Weights of a small GPT-style language model, trained from scratch on English Wikipedia: vocabulary 2233, rotary positions.
Each number is 128 + 32 x the weight over the matrix's rms, rounded and kept within 0 to 255. Layers, rows and columns count from 0. Numbers have three digits each.

# layer 6 MLP gate, 256x128, rms 0.199, rows 123-159, columns 0-127
148136099166141145135166106141067116101084128056110094140130123137154118183153112118109131189178180153134082143126141158104156165146076167159160103132112155143101160112181139121193155105155142115147134162081155163146119123100140129134166071065072154089113151169133170110119080133153121135098128134140101102108091161128143110155116113115086133160118060158130071126075105168116127144162
181133073135204142155128110102170137095178133113132088148116155124084096112074120115133077122160085079100074048135178163112126102111080103117094163127160120122074059096139134157084139122164150145165092112155057159097118084095171100153169154147088156141143181116084184136166102123112130156165103144164083208131100154088142130188170099094075077115109143121122118131095138147205147102085
096145114045154100127140120147185120137101112189128143135133133134153108111148058143102174113112195129075099100097078096206107144157112131091187098091148157099125113130125127168145084156166153118131155148163135074118102163128096109132183160148148130169118088136146114149136172125135078115158110051107126170152114124147096102183093101096114139145149178170095136111154188099101177126143
148053101114105110159120140101080135103100144103161121081143127133142116150108144105155073121174110120162104135120147147031132096051109108180139118091117133151158159156130109128106099136096086163167146143049100115160121142150121087128066092138107169102134140169129161084155125131078119127168134107162099141095098065128092073123147130154105095112137087100133143154126143117104089142129
183140155125116154107100084053133157108157105175138154147093114169105096148058136134139143214173132132041150164191132108125101110154151096105070085111130122116066127144140067144134112128149137109115145087104204117080189151174098145145195112160091159162106131170113135124061162141102124121135136076098168184171107096149110140124124068155157135158136180140142079116087119098121114073146
155115085146169114052173132153136056131129103136122080105046148117094151121170092144129143137150090134122107120128114152122116073117140049095098134116132109088133133120120125182185214102128131169156127100128101074120156147112154132159119122168093167148128103116233088063084085161148136118189130128173148170149117150100122132131129085129098195088110123098064089053121058153146122196113
152123106224194158122157092098124154087110129169139112147134145101194163121181120167097170138165175155097108118143128121166135113175185119125115136140130134160133121142077101144146141144177117139172143119118169136173111101107146115097130210078115109152125148111179075118136111128114150192140147113171128151095062109103171114166199187096183123118188118166110141141131184116142092166130
127087182148108183076128147146156196101103128151115111173056150074099074131107135089154151129111096142156110148102196108127135171101180137142115145144187129095102077153181069090145108139139083103102135141153142193100151135135114126128124164106177155167145077149165144137138102103157090147135181166121060171155180122146043112099113077255135186085055120168117096118105073106118122083087
105115127142080080084108088190157089068096107133183116145180153139146150128156152146169132089128150154124139092191157114111083097129113078136155137156179067137065086124118105117123108121115131123158122111094123099097139107096104105142127155162107112117145095165127111126088110147103144094130107115140119110152166152146088113133106070110143116134132128083177083138148145087087108170177
137133144190079154082073160134147179142097093115129135102107133118111163151116082113074110136145150111115123085120152155117149142137132148204128105147068162115129150155141110160073146109116113126121110076154142181106184120117080157180156114112059062135104143141126130131102118117116164160153134136166123191223193127081134145164188090122148171200116117171127114153108095183110144098119
143153159176160139132180087102115169121171147183135103145121103134136103197143088131094146109114090118139138140106161149111108180082136094130160165117114116133133102145153167087102070125098115081140095115103171180078161153131117107140074113171123101155141126169173110129098086182165107139173138097155121142163169113098139152165162122147087170140139155200161132144164089126082138168121
094112159096126174180084115115129180186111126139132095111148171063178110069093128125167145149142104100104111120202144071121095113111137136131126127139139078101126141153098109191178139125139106121145092115142112093140137181098150139170074123074135100147128193170128160114141139156148127086159143126044082097095129109117092156149134175110174127130131075134032138159062117101153159074169
102107167051120144115114122114155092135094105129157102110113113164141108214096131143099095063163136131129137117099143129092077122086155145201098162118097160122150078056159081154106094137091129164207163167148133135134106095106145146089087122090131168079085132187089132103110176163089146150135084154143160183090111088168121166131125149134132142116111076157145108122131130182082152126130
145124108126102156118136104153130123117136107156104046103171092171087130167111129187131107106101065123117105110088146152093109147137111217117139089147139109134160137163113112080114149169107079150156101207090137123121110137054109158024122127136159133161108195173159159142149180203092131121105056136109126080197137096122104162160160176178128133141104136100079114138116098094101084139131
123162147114185083087142129117215156161115140098138163074100188081134129164089157136217089156109182101115068132056122098147069112129148154104091072150094150096127124175109149192114156203141097067131149127084139086108129102088092131159213170134096102110118167176112066124128174147147125111133105118139074148095134088153097072144125107153070174158140108155135119118158148104116112113096
089108141162097116175103171190134148094107114148163168077144140131162099128093122105096147112096084073092134109104178102133148124137151104028178123135154171116106124208080150116086136147088115153136137044103127163131104091124128077119050159137093166165116117101138137123100159119145131130133088162150122125178086176144142199145176121134109170104140120109077181193188082160069106182093
098171093151122157097120171160160160174150114161099126181106116119134146173059141160133073133110159148067111101118095118116165168151064130056104138073119117129177169095113180098133125168129134174125136142159153140140163099117147123117179124155129117119078093147102068134137151164105148116146100155085171188064106106129095164174128119133130166180117092141085131188066156136109123144108
153148168114166142129148182096128071088148145176140121127162079099091102183128107127175121128175155125141161147117176090071135080073108145140145092117083095160198112093128134129021118125135133133125095145165171095104097129153156115115153166113124138118096137151116148093162110097092151197185104127079082145108083103080143139166083138100079152124164132087164089126113098127079093167066
166093131097141143188082090134180178142153114173114065085112145146156114111109060138172143109219119120158127169141139125070194082144101110099116142095166120134147136119128106099119144170146130135132116138112085085156131128084120176097116162114081141113068124117131100143159120174140094184086093173101184122128097143141145100178142100143099112136148073107099160140071129104126211127104
131121120160159096185138191118081100134113127120144108164091123089087148137177127121134102156157126133099156115129099131143153124148088130166170092067166105054122133091111063164135124179193102098162119057140116107180180069076109144117110125103125095152115149190095161146103154125046162115133151125144105100125108113107122135144120146097143094131076106100109087131158085133133123125173
122119230095170119108133148113168188147056203119151117145148138149127120101139115155107143123133101150135124112120162109053097144181161145085114206120192164133196101069181141129183065151108132111095150102133150044094100106108107138105139102149119114170141146153159124137141133167170153147092111146101165175141131189104076101168118134132104138092093107149100080167087116131143142114103
134078111159150096145127092136102193114143095171119088164141130109150132129094137163131158100115089178116145108129111118115120026115053118088167098110093049103138133117111151114170112153083122169143110111144122100146206146140110138167111149129143126152093152159112075189135106164105139113089126175077116089119070087125090118141109146165147183127154099108174153179144096141114090132065
103182172137127155083165167126112153088106153155138139118092108134158127164110128151126105077157166088065167115100090154140181185081114057110150127100145107057150131034138078089124109155140108072132153117090116126098114133199161125168122095082112153093185123104137128105091122145165080141108166148164145161140143141109127140112167133099060088184113110149124077146124165130181103132159
129177122140121080123168100153107162129099101163145112120127150070136092154131131135096121127129147106150085125174168108102149140109093144115142147128087161135107144108158174115100109085182116141185111173110140131092125127139070124192118110161132118156177147182127120181112169125143089096158090119193108121148141087123120128150108133170141139075163159145198114129147107136152142179134
083154147154089119099165068151162170165135196154145086150104147172121148155117041084147157160166119103098125122096112125126066127140125125097143171165107161138124193117190113134105090131117122110103132133087134132146156134074131110100098130103126104146131158177109128082144121113106063140155118143100128167126108190130117089165136175131098065057161133118099099135092114118091097147124
104157120131099153122095137158147138162080126128139105127135113205118156171176141175151092064056169194114129128128113107208070149108118129145106126120093086164132152093147160103085105125149105105137132172149133059121123140086124102086170110161031112165116116169068127094042136174130123092143093122071166132069108112112137169166134093140100149105130101092163065115114118129129103155119
110147131120088114153113180128149136195145109098113133136094112132144072215144177109157128160121136112094072145142140175129128113192161159143096129096128134066142115125182160154127169091170083116149127124096120101111163148131151087145138055162151133127132075171178154083178150141092126173136143152162102065115065172167128198183147100096157140148147163134143082151148148157091117149124
119141115151181101137131106111138135101134082079138142159050145155087116140064135070107179133056110134174070089156124079190114125141136196118178111150102117186086126115182120121074152139118136082128142155158114139091156128133106138124139143145130147113098115153180065171134119079188131151079117133110112121145151115098159122158116054112144106145105101214138094115121152100111091128123
137093155095112130093144132105151139138103130158073126127107138090125120107121117133138142164114127122128120109117185128117113138177152043194146137128190122123140139139156086142072120094142126135171109170099082126090109160176141127120114148134127190137111172177120153178113177167123156139121085153154044104159096128184142190118138077116111130067139132149143056137094125110053125090069
210094172192183149058134155088089189149115132185205127127137132107108148113108174080142129150096092093099110104144117142160174129101108113133176165129115116179111099113159121164102223097145076131142149129156091151131169082159119165133102188147116125186130086148107115098135169189107142136145084098129151100159129141133098162174178080049141139102128155168139101089115158161134081130159
172080156125165143078076122104158155112141134162117081087139145134140126142177099111086168134128134178111087176107177072173169170085100131123151155145134164104129146078121114093182092153119059161154151089144124111108137144114119124143117165152137089126182166105156114078111141127135118178132097133220162146056117121105120133172128162096093092151101175101056066128106128108126160107093
131150110097089174109156155119161164110158106159143148155126170091187131188083118125138151122154086135130155107102134101065136151106126127129132118114169170162081123139156117168153096131072111151122136082090169093098116059129105104128139122143065143150117136153156112180091152137088163134114081182155107126171115129129099138139133153139134113121112147107132137122122074156163147174117
163135098108123145104117133145164140157096122079171139119088157110161115102154120113075119079159153149197153124129100160181095084176115105124202120181174069125084131125155109082127120093139153121131134150126140183182088122122092114125117108124139118197150075138090155107175168086036158078143126090101100138161126100078133116160090152064156134088101154107142188102155160110138090114164
146107057123134149126109075096146144119127139117150109113145154126167157119151163086151139069099131084075038185154092090143132071167166062142111140148099127144118161065069118092173167113121070134119192101207157102057117091114133062111172188173080068202151163113205110195100156168169086136120117100139128163169142140155110159157141072085097154175107087066099094099121142131171192086124
098136133156094160084108142185179139104086129164104109129125110070147147132103033163082085152122125089080147112125117180127148111122092102100156151162147087110101125147146141164116081156127099107125138140139104188156063174126146131087170154140137105152094095144112178115155103094114117137146121026095216106125159103148154173137174116117105156161141125121105128133130100147114042120146
189119120078146100114112205107140117134212090139100130126056161153167113136058105108144132138172085178109111188063174177102087064116139086138168114045126119134085092084148098112089094117159139122193116135107142120149143156133149108067145165134090132176040120136131126168095095084115113113139109106169170112127101129129128106170175085130160090111100174120171122079148127189124102143084
177138151115142169163123092212094119140112133157082124154190094131103131116137055137062145106139112142142182144121117128137150141120151131108120089142131111067103155070061094160044112128147083093136142168124152107090121100205153128132170140171125099113164148145190117138173088155143155123149138125144143138196148154137086114181144131149127096169095126160156175139136140159180116146097
# layer 6 MLP up, 256x128, rms 0.199, rows 123-158, columns 0-127
144124122179129066142080023141129110126100110079101129182097097153144159139128121140152117092130159145151118127155169164092128160138126159186132132106176145167140105094131146157165141136162146119142166163128106126150140078074221165114142153094122179139048173177128169080123152134126134069185125125170135151144124124082155119161131116088101154169104118061114102072126136147076115118153
106141158135036131114088153118123076130116112114074187104121129128170076129138130105160123174135085176128133209099122128115129134072147123091194100105084154153141119145081117090128127193116149087159055121114159041121033201132135117124130110130172123136086122171154149084101055107093069160092158138103086113050122167128141118132118182182160140176113144146136094152122080110173033092113
108143075059140100167124100123163141136147122131185131137038180186110117150140122129114159129071119049158121165176107148167111129135164162099127091224192112120107183111141128097164101154143124142169108157133089106133092141135153103149140165118161119166192116099147140162171110153111116091114117120166119099187161173070100144123119190085126149073112121156125101143111156141122108130183
137190139141128126135171102102100110143141140181150122097165149108105152150165123095152186155139083128147151149125084126171123182201151158116193126113125122111119129147096145129150136088142119096104121133051163105125151144157101143154128163094163118119141128161104126179160117142130168117091198130118140113200076149154132134142084153093075132068113095128062151154129192150175169128143
171128087164117101090104159169065130109100141186120155133112125128088190127077136180173139203086091128079159088151089151088116108109124114180151082060135114079101102161137109128102130169100140115168132116144133123105138067155063154095118139176140149130099152147128126142170098097167126125107177159181129138177111145160124083161143095124200136160119155138126148143115133069165143157118
198112073141052132112183074167176143148127117148114140183091114130135123085107110122116090087161113113093170205106178182108135131168135096162103086124157116135140100137155180186066109112135128091157096100129151115163078088160167117142168078135143146097106127156129125111147150102077191100187155073143159137149070132123136138151142111133190108169148049121069144190064141147090109189127
143128108131112104131160095117148073143125131109189133110210081174167113147135097105114101113190101143106092147130178146167148141140195130083113112193135168143137130135149154050142150108075137129159155120109098153159130074111169179067174044133200139121053141132106131173141157107122109112131140146150117200098144135137134066129112137148152126146075115125103094100225120110178149158124
165110085168060171123118154148131061127136154122141199146168081139171123121118118126182087064059185072118113136144123134101169089082123099046183109108149140124111139101080111159142176130162119166167117074147085135108108119117100161116121133146103136117107129048151124159099142147113094109133125130170165075159077165120159143097048155091117153111125109068053139116168133138138148097108
139109089145153081157106098124134168106076053080095138167133107180149064180171150106129134112079108106151169152142131121178092152143080182141146138139127155110141132107124176094127086112101149123092161096136122102133082146054181187160173104089146187154106090186105128120116163167165086112123157149106130131122126188138171098174122104155093138217104117100124134126097095137182165150161
189144126107109077107117141154109065153143130153115080108158113155188220106141118132121086120084128121076112132136166096181141078163127081170161105129163211116058151117085099171130177133083093102166093154115132165112111136145158172157109174144095153168107164131166110101111128163133132147142164123117153170125178185082109176133083097145186118154129159101069170133136151119120138112119
147153153184145103108167078139072140148158184154123105117140131120135136130088126116145100084128097142130112148098113169159084146107138105172123155132136115142161114104135120130124087096132111108134116147132165143107167144133152146134095099118177090117089141196130146123150088139105132140092171111180135138117129150094169180141132124174083095123170126145157138120127112103098153115153
125133068119154136140130112119103119133151095128137127156081110170132143169128155184167180132152203225146106108100133135107123136148110130093133133149119176148126190114189146171114103110151134137087118062109112116109176190107183148124165131145175114099124114124150106104162150131167179175113116112124110163140180085107078131100050119135116202071163097136125097107141159120153139163111
068134150107117107123118154135109060124110138126079068079137085113128074107115050151172095109102123173143146101141140066123125139173112176168172121090104105164093131153099189125067129116165121110103169142150135144094107155102082164095144176137095183034096135166148072126154069140170183144154158113131167090114127128100115099129052102154133125123162110159147099079116075100144170161091
130131162053126139140165163165054106147149105082096083111173170104108137144201130136150123157120194134116054121160078110146159155155142086172149082147145155129134198114158127169054141119140176085135145137188133083125168093095167034107150144159126123086094157193124046144172195121089100116062201115146130138133119164135141133098120058089128091136120168110185036133140113052138165106095
150159107168117191125077080149143130138137187087135136156077092126116124122126186102084126141100149134153134108162121134202117093125137154087108159185093166205044135112084119168172147152146147132111068080120115176103064151155162102126147161142155018101136168173126119107159168144075132118120140171207127158138067117100107154115151149123104104148135199134152164121133211090120077130102
120069125135103153151091096149164124119165086179112107081094114149114181157113159176165164133120124064142123131117119145143039153077108162089166150103107097069170123125139110152192097151122079132134078118152140096138141095097162146137151099002126111139167147135133147119099080125101150149148205117158171138190121115140145135109133147152169163088120150138151098121115098148106110127110
152082128075153157173139141156142091114221133115167115043075185086084177133137076101122168111118109155157126124097106161129175068075126022106126133115161115166141112062064133061103124079160128169127094142087132123078083099129158127049140163124129161079072094086113096090138118108131125103109129128139044077130142176144175112201055101070149112153169139116154059102211162118112092137159
105186136124181114112113084086126133143135118131147150145143052151134149126133087143084121157122144114112063135084132121124132123109121142139090170104155098152107137106117110162126157130113101134129112088142109167156115125099102075113123167192150097083153068193153155144183115151160136115108117164093066129110077071115153143139151107207166181127106078104148151083149108088103111175127
124136118126107119137119073097172097210137101131118049143111075099141111167101131132140178138118114127088157159188133104161110204152098178116111128106165129133179133098171172131127180119143105139184134109076125117124122084089150118152155072084125172144127120109165139175128082176208107087161100162103191128122054113138134151114130137107085154114111158078051114086105141108093154125118
108109106140125151127122113166077165168153091119164160095111153174131142159120135190129122077122186177100080149096140132164179124078129140156128155140117093128146129170160132053091113130141173145146172164136136154136172109103125134114106092116114134092069161117126110097142125052098095069176128188057103112134126143159122137069123149141120121132124111070118164146113122149122098115120
146180080145086098160187140196098159112143069088176138205150087137104150089081109123139102174122127129182133107104127185147106124141102119162122114158054206118131156172093154162086179090142156118166066201126113131139153095155161069075084130158118152104121129142118163096103161064160122180155136107159156124134160095165159142154155082111123167111129066103149115045231198137133074161120
132231123143136096160106102191148126147127114105133149129088097157120170138131111102136147127167172153087131070081158133144123178179141109164090118186109201105079163125139134144110103151098126070169067120176113151155071163127130098134124122151106177170111094079194174117060118132152096133128064147158137135128142077145143135116111073150136069101093211115144118099112144109123126126149
121175120065069161101173138154160161091106141162144114155115076112134119111141119134119127107167124094103175124163134144134142044092094067158142119126125064118130048099071106154158162120085102093133073188122070145118144108172076099151102116108176107094105191124142097133087133131106052127127136133151162147175063172128145099116143086109067162144135113127109050152147151108153118145130
100123073135135108189165085179073143110157092128163130138075069108152114128169166118070108148160116120182104124111123143156156104106129091168182152171123115144108153191140149097116144126124166120139117164101153138108081140178149174131116134118140113162161142113125128145125188075097112135119153118142098093139166124091147156055142180164161116096126093130171101094186146118128103179188
099111095134098098159098184101108124167119049097158120172173072173141141093162124082177113114110074132126129171141148120154101156075168153118122095043099116059111113132133122133157133115131178175180202132125117143126116151186074118178098111093129103134188145147113126064139135105117143094148148137122156103095163154120106105156064100093170105144164125158089146147077110108148112069126
053124118085151105204192115107127122160130124180151125149187119173110143093099194117115093131109145076180161158121135114171141140171114165088128115076159127172113137167127102100117131169132138125105090149114130088104181082055090129099113136135070181117086090108105082142118083096087124147074191139077147137077158106169153063202110181152116177164097071138144190174165161156142115138179
104158141158073184098141058183136137182158161138091091144070119187125111157132140116127148087055158179136116103109128091106171120099148119120129165146119098099135100123120140135131154159113153099178123072078141094124166063145101097131129128178175126179156190100100135138118118091073180136126130087173066068161095162115082166136151126091114113071093104135114073169107122152168124097125
101135159142114096117105129172161140060133140079138114158123158143128146195090129192107102126151150114125109186119181110137158097063127160115112118128116135180166181075133147084127160084123121187116169087098136117166100164182128066144125140126162134136120117152194159149109175087141105186157135174102067142113082130093124129132119086133160100112115116091132132104112180088114126165142
110095113084072160180089073115140150121150147082114145075135146216128098093150197137113181116144090067165178135137119106181082091072148120114147141069102097187180190139108139174155143119090083143134134094174166179136135100104127122183123150125108135093131123091159135181060116099094135131142145123099117126131110129168154130149118150120118136122147152124147138099128116080135161118105
079132147171094170133151125102165156180161100071113115097181163112147141117131147107145174173095127121147171141141141126117106187102085171099140131141111134111097154135115094117079125132163095169113044093120100181120078119104101100085111115097163111171190122158161132123128119111089112057209136118106173099135161180119079071137146075133152124117112089088181120061129170126131161153170
117136148159171175194120112110130118152148199065089153166130076131078200179122161150133168146150108114179151100100142161077124121203130165153099197114101116112156084127160113125123147167101135137053144186161148142112155103122078152084185092091096152078113158089074091131143053124091116174111121113130126144089139075182153105134110124144094204067126059125114097062158184166170143067127
121144093134086164155160101105117109092147142101112135125152124128106140188125111093132118182127083084112187065140095163071115107107101153149104075156159148151119138182172088128123054181088093165139152116170139110113125103162145097133135129143130135147100138158109105146117130124102169151125145184149129093157132193133175144121111101107107134087100114150115115154083150095149144098147
073160163143133193124164133125098120112113120130100114134146163107138182147155089158129073101123180164165063086102128156120140094117066174116115122137125133096150129144076162126091158110177175128117095123144165137167190078156127124154134156147058170157166053083109115132159159117127145183167145121118100106167152071111108112122101122139147134128075147196040120119092070120098123120130
189070078088164192128177155128150102090125127105164122129133054170080109144094129176151129183118082129141168090067135103138118164071185164161127134124162132123119077103102059225088167179127122182135049120128131132156189115117077188072157132166101143130134188200157117146190107171072119088079119084132143115131151098070138091137092133133114082101178133041135169172155137136154137154128
195119139117147153069108101162126171147146113096093159106067114123122162136158116150112125187147203153077137113087133151160126155154114155160079098144204228090135174134088164111111106093094051118112133107138152101101151116152118103167150084166104100114115140075129062075163115146142144125142102084137120087098115155158107120137143088101078131109131069109113118137130135154174129165127
112084095113130203074160166122143178095088172119146113185178118150104173175066112081114085091137112098095070080087074159069132120114108197115146128054155103176188109126167153139069147127137105106115154153121129137075198136127116148120123096199074128103142156100124096196161146137145161137141076089083124126151154160137131112086139173138137182087163118104123151076156115157134109153136
# layer 6 MLP down (transposed), 256x128, rms 0.111, rows 123-158, columns 0-127
146152162151093160180115149112130130143127104163168131127164120156125116095139079125131168098138134094193160097108122190144210088148111114143071144120152134120159089178147163113163169094131116080107123123149161185106127110100165164121082115173155118190096120188140175106079102129157148214113206165096151110130127124150116191125174121157114135113195169131132123084135144103175135113120
169118183146112079151084117191142091101126144076139102105125101184084078079144141118119104075093145135099135112134150157179131133112152095164101135080135193114155152147148105142136128140055167215098062107145062119136132128183185072188088175121129120092116134095168090158162183145120118130118154148144130165159082091135137121084113128132148159113116102149163178191093194193137089133159
127143115125123112111142162134058158085116143165158152183101077120134106178132121050121138112089154149156075107158140123127127120134136161128058088158162132074105133121132181177161115123124110150115130101114157088128150129083097107146186158155134091109116115127159157075128187177136176145126135117154121120178093044111097151129134127140171140128090157111178131137092094231104099115093
133166137160177104112101132149170097172125146146089171140129147133098116120155148133100177097117108112107111131135123113209130161127116134106160141164152106112190159119162121059150108059119163118123111084144150130096161155146142120137122109099152092141102098085134080165126100129155114123103131168064163096170137148157162110104143053146118145140156131131180191145159153156128145156144
188117168103113112174200141133123118140134139109060110155124097130161169172106098158100114124118142086145105076128134150102140096135117130101123166120083152087082137169128157137129155154147152127087112160112172102122115098093145162044091170134099149096077108118139132153132118070101135110090133173097160157149127163147098151180149088127118139124135093138111107175082159160192130153115
127151126108190076113134156160129137096145125139135102134137135115138158094148112108066083105131121138126143124113185132163121155186132138139185133175139099055126106119126151119149077114088181142062137130179108166119165118163082097127158076119145133127069131198117116110089136144053141129140147126077101138070120104120112139128143134127107181137099136179164124209204166198192108094117
132175071121183159105146147130117112158111171147131139134139135115142119127127092068131082173158157086134156099146162110107087165077177175059145154078107129155077173111150163133127089124121125109052192090107162075082095125095152174169114068168095080115139087136127106093128048152124104140170145119111101122110158116141142177169091112096081148119151093070171151090124124122129192145123
164153140134121099128136099125121133111167107129068097143103115092114158142140144140159108098108041102132108173192107119112117123158135079146138097131118089103153135157108220134024159097136099108124092122124053085126092121101100117255095126137113188093188084154138107131133177113128125144103098135233142121081089122097158090153147113048156107112107078157040115152203206156124132130134
156191151162115153144147128139111102136159104122176092145120190158153168159172088082108088222179151128133116077143161111058178119186144117115128086077113092090156152159157153133091130100152162112179194151150151106097108130122087149153152165147123154091115103087153142095073153137148162148119150144100164140127089167185132106158147110053101141082163075139141149068143100098104166139089
122137129134151074123153147106143129193183158120130079141087100156196155074172094069101140140159069111082157133124130157095145133147140140107142106134192112123104113094110136115130155062170112111133087152153116122110137126217184065213130109091088132108134181178130156130132125122093081184094091163080128132165147184144155139117139146104167091093110151093141082050124108117150087126140
149128121114107047111111094113074111104105127101122125127141087136132161101140086141150099117128081139101127139143133167170110096080116176149095066096139148141142135161081122138154146168147173128120143123186149111193131105138135136079059114134091120131148125111103168193112116116098142145112124097141176147110108150097142125183077161120126126105169126084160120103166180118157137123162
065161125089122172087080055146129185151131179131145112155172174089142186157124136114063069144141156105149120126142150143134137137090088101176148155102126132187099128119145121137083111113065101122164128140151126139118113099133144151091124159090086094123160163129158088096091158139214131095105162131094118122119137125134110119111208090210195087095135147123164150136124172122147152135113
129079106139120116106129139084118088096067068134100109122111091146077087098172103128066144124128106070191196100138107115167163128142121127155151149168109134080128140088141067092093111113141135151100159068163100149169126122155169053231094093098143186186131177188043201117125092138148094134167152171122092099121122142121111128183129119105068114106123127110156129136088128101132167084136
107092110222099162114170080161125101100137156131104177098144158140045103142120138147163086121085157133105113099170132128131180141137120077122130116168136097132153090089116095142124135065167082156137118132153119160191162097129145132232133076081081122128170147082138115080144090088090151188190111147129142168120120125077138113050077081085085078147174069121141103128126078105067151156123
126186139108151160100125163128083061096166122119094143145139222169165131115122146139114125126147120102135080062152163104116096121154113142043096110108140152106171125122129123169121168118152127082100186119145117113147120129072075149114107106124125153110128128131150073118171116155134127119165158092114155117114147049133103098122143132209088111122062103089220128156114169106146171142150
144135162158108116090176121143176153122118120117113128116100167113107142092119131129107131124135140091158069184119084109154099193155105097099149094135120110144137104181112123135136127166045091128125152172102178120124166164161176135139122108136172136169090069062125125153125145098045046163099098120140063109125117112103126191156147159214110106171083141110190154099144085170126085133107
137111159123115056129069102159151153139098080120190139096102114136086101163159111136129148123109136093096068173101163098129196129102162180181156115132128135074113072157117093140113085083097167141130132070128159116126152159106086116219120107138130149101129180115163179127175087137112139145184134139081124161124167138197070101146079117175121173083101153107120137134135165082125114132135
125069142094135080091103094189079191094120102095129142131105114161140126092102177158130140075154135115161072109133123131085184137194178083105124134177116170095083103090159132119108114119115120154105143160095091092099103119200145095158150158147090170153092141129140126166137073165121164144115124161145142123161101143151049110117089137100098120197102141166099122097157099127141154132143
115110185148102156127097119183144101115104163156154146143093135120140117074148105114106175121148127150102120140152153119089161110115111121146085160101170121065119127152166131096167109101124151174134122146124132129146102170102128243229118112104151105187107103117176128125094178109169123136117176117091170142171146072138142173136154124202061133106141133166164178167101071131113179059111
122124097078158129089110151074118141104159115086154157107079125154082169088082117166125182103114084082171136096098137115082093110136190144150101154117090110084112082175135196119117131063083121165149130155130115191079051125118093099141144065151135168175132147135173148113129107110139121134125190150101090141114121176126126126060120090150132161097153151156103118150146153132088126118140
175171124148158064112184125147150125121157159072123092109141153142114179169118118099125126208185110142137111144151137101111077141152094082118203051167114109096114146106115132163066139124105153127171077178107145135161126087130107064024140166161141126142123081115041114146105084091143152098123135097130145154142096134120149114198118136000115193102144116103107107040141100158130106157136
126135207103133191131137131066158115150169104095119136094161188127157165099154065137094113172135156116134182181122087107113091169132062150138145111163199085154146110133155121104126111146159135069106119186123126180132168150099113088042152097110089147183158108115101111104165127122107154123165139113123102107135128125130089095117089081067122066138145151041169092131120122196115112114161
098171116154131153136152121174079103134113198147108141120182195089173147171136126128170136121118037111128149064146204159123054100093121129135090152166122112078121103113091113148189136130116080114106196193158175150141133157139112107060171150131122068123154092067098140107135112176121092120137099138095077158077164102085085190130109132205138126082111110111129178100136083121070111135097
152144109109099137130137074138138101149129148104151124134162101141115123102217142128148092136099065112136152196095131164162120101008135177155088120098158132156145087179137151076143131212105169147138146137110111125157082142139148156206113128113153104157129117059150109128081111063091136123091132136087177097137104170140187162134121164155140082117095157123120190114153185179124126142167
170163117147103142130132141110074159080191113045171143163145156142104109129079161176204139133092102132120150148149156142155078120083174085133125073109103144163100094166164175153095157166136180162120176236157151118128101159187023115123120109120156102106148066142139112134158115135118167109120175139111140138154134120108171165119106112164100115116151100103114119139167188093157108114110
153117116127105179168197144164110145141165115147077146136120166213155066048185152141187102089152107114101112142152171123181114110058093084095086116114110127089137111179136116145096161155112172186110090151175138110106094143134100129140127105138136167158133172116188143133131146151131117198143142104118096087156175189060130159107141169169117118178102126162054091103144182138117110142121
128122100100055150134166138088079145131110123121142171132088105130126127123098116096084080122135096116170101118138149121152132091243135154135132133129112119110110127053121094120093163122129137145102166137153118111116109137096189086181113122185158098104122181127116143104175176150054140099164148156125108170115096138167182096210148152081111118150132059098131176165127127138152125102136
132129112152111091094100138175108081183107130102148122117176085138173114105158146174094114134131195102154149170164082157174123092131153123111106159133143150116142130146161141154113129117140104107151149090113170079088204173141106128165153147127108134139146164131167114116071126159137092128141072172152108120123109156113167152164104096231111093144121125158074054102108031182062095159125
105187125083170155083087131128148090136176145151079161116129091179114113134110122129071172104173098109115135158087099161147143138092103176119132094112118142148142090151138097100127135092080156147117191112135117144158086133155132171080148139114123134103148142110169120172154064100163116143119099135110148157141053161193089143046059061118098084165140104152165104158075108047164115098145
092091134140091184082146154130117117142073073132130098199121162107090118117096122130075156101182181158178072122140125101150161091118120127119119073138145118161106202052153117146141160167123114133076103113159155154119163111168165136174119106121139106182176095130138164090137114137135119078149183152159123123132116226142177135153109118178165200099130114155106149097125093144161147109171
045136151099143112098145139050096181177135159133162155085096131120129178081092109144100144112084105092163174116128118162110106144144146148131139130174094164202145139107134159068108175138167117127096071150179111139084164097095107149049116109112078133105170174145134161106161072160119128128109129174095161098171148173123179127056170105077178167152166096182156129084168118141129102189177
078087100191101113116111168113102146157118136099128130166139129106138128066115160110136122102126089164162139111109096150055162112115154142132111148065133154113121155190105095126118133122091161113110109081152105039145126121096170163140140140136117112119136094148156114164103143144112154148136163146209162152121137135191176145126107124075153125087109197124100065147188106142111160143153
188092137116167166159137107158121117134097092116131132113093089063120094157102143111144147115135163158116125130110141116099136078166153099120143126170155083104106107140117071131163150172105136087122107166090092142187098112119111110144139089149133118184083137126169137153156129127092090137146069109064174151137106136128075133151112101155063195125119154116125168100214118144142120134176
124172154135142167152153165151128153150131126115057128136118120163103101068151091158196085157133164084143120122143077211225147165156144123099120136134140105119151134082190125142113118114167100195120054144164138172094147172132120112239122115085185132112161185124086055151202175153080113196150091121137143085121165093143119117105117185099138161175107098158168109056122226088112108133136
210115130100154096150134127124136125175101122084127136117104115131087103142161130148135160169180152127156121130083113064135141181102117165146129144165188192127122112126081118095139057086171142100073093112114105122084134182138118105131131083126134173167100073127107159115128084142168138120153158074078176103131114180096104206094089161137120131150130111088086153089107132153127119156178
144199164158129129157133125150107083139166143213071155127122102150169117104198143084117149170115062140086123105096153150077143141125142151128139133086120137121166159189117127198110112149133152125144116089176213128113117071144179113116127147132160099077176138140153148124148109112067177149168131108129157166173079106145113151184132079165116134163134091131212150199103176110123131094060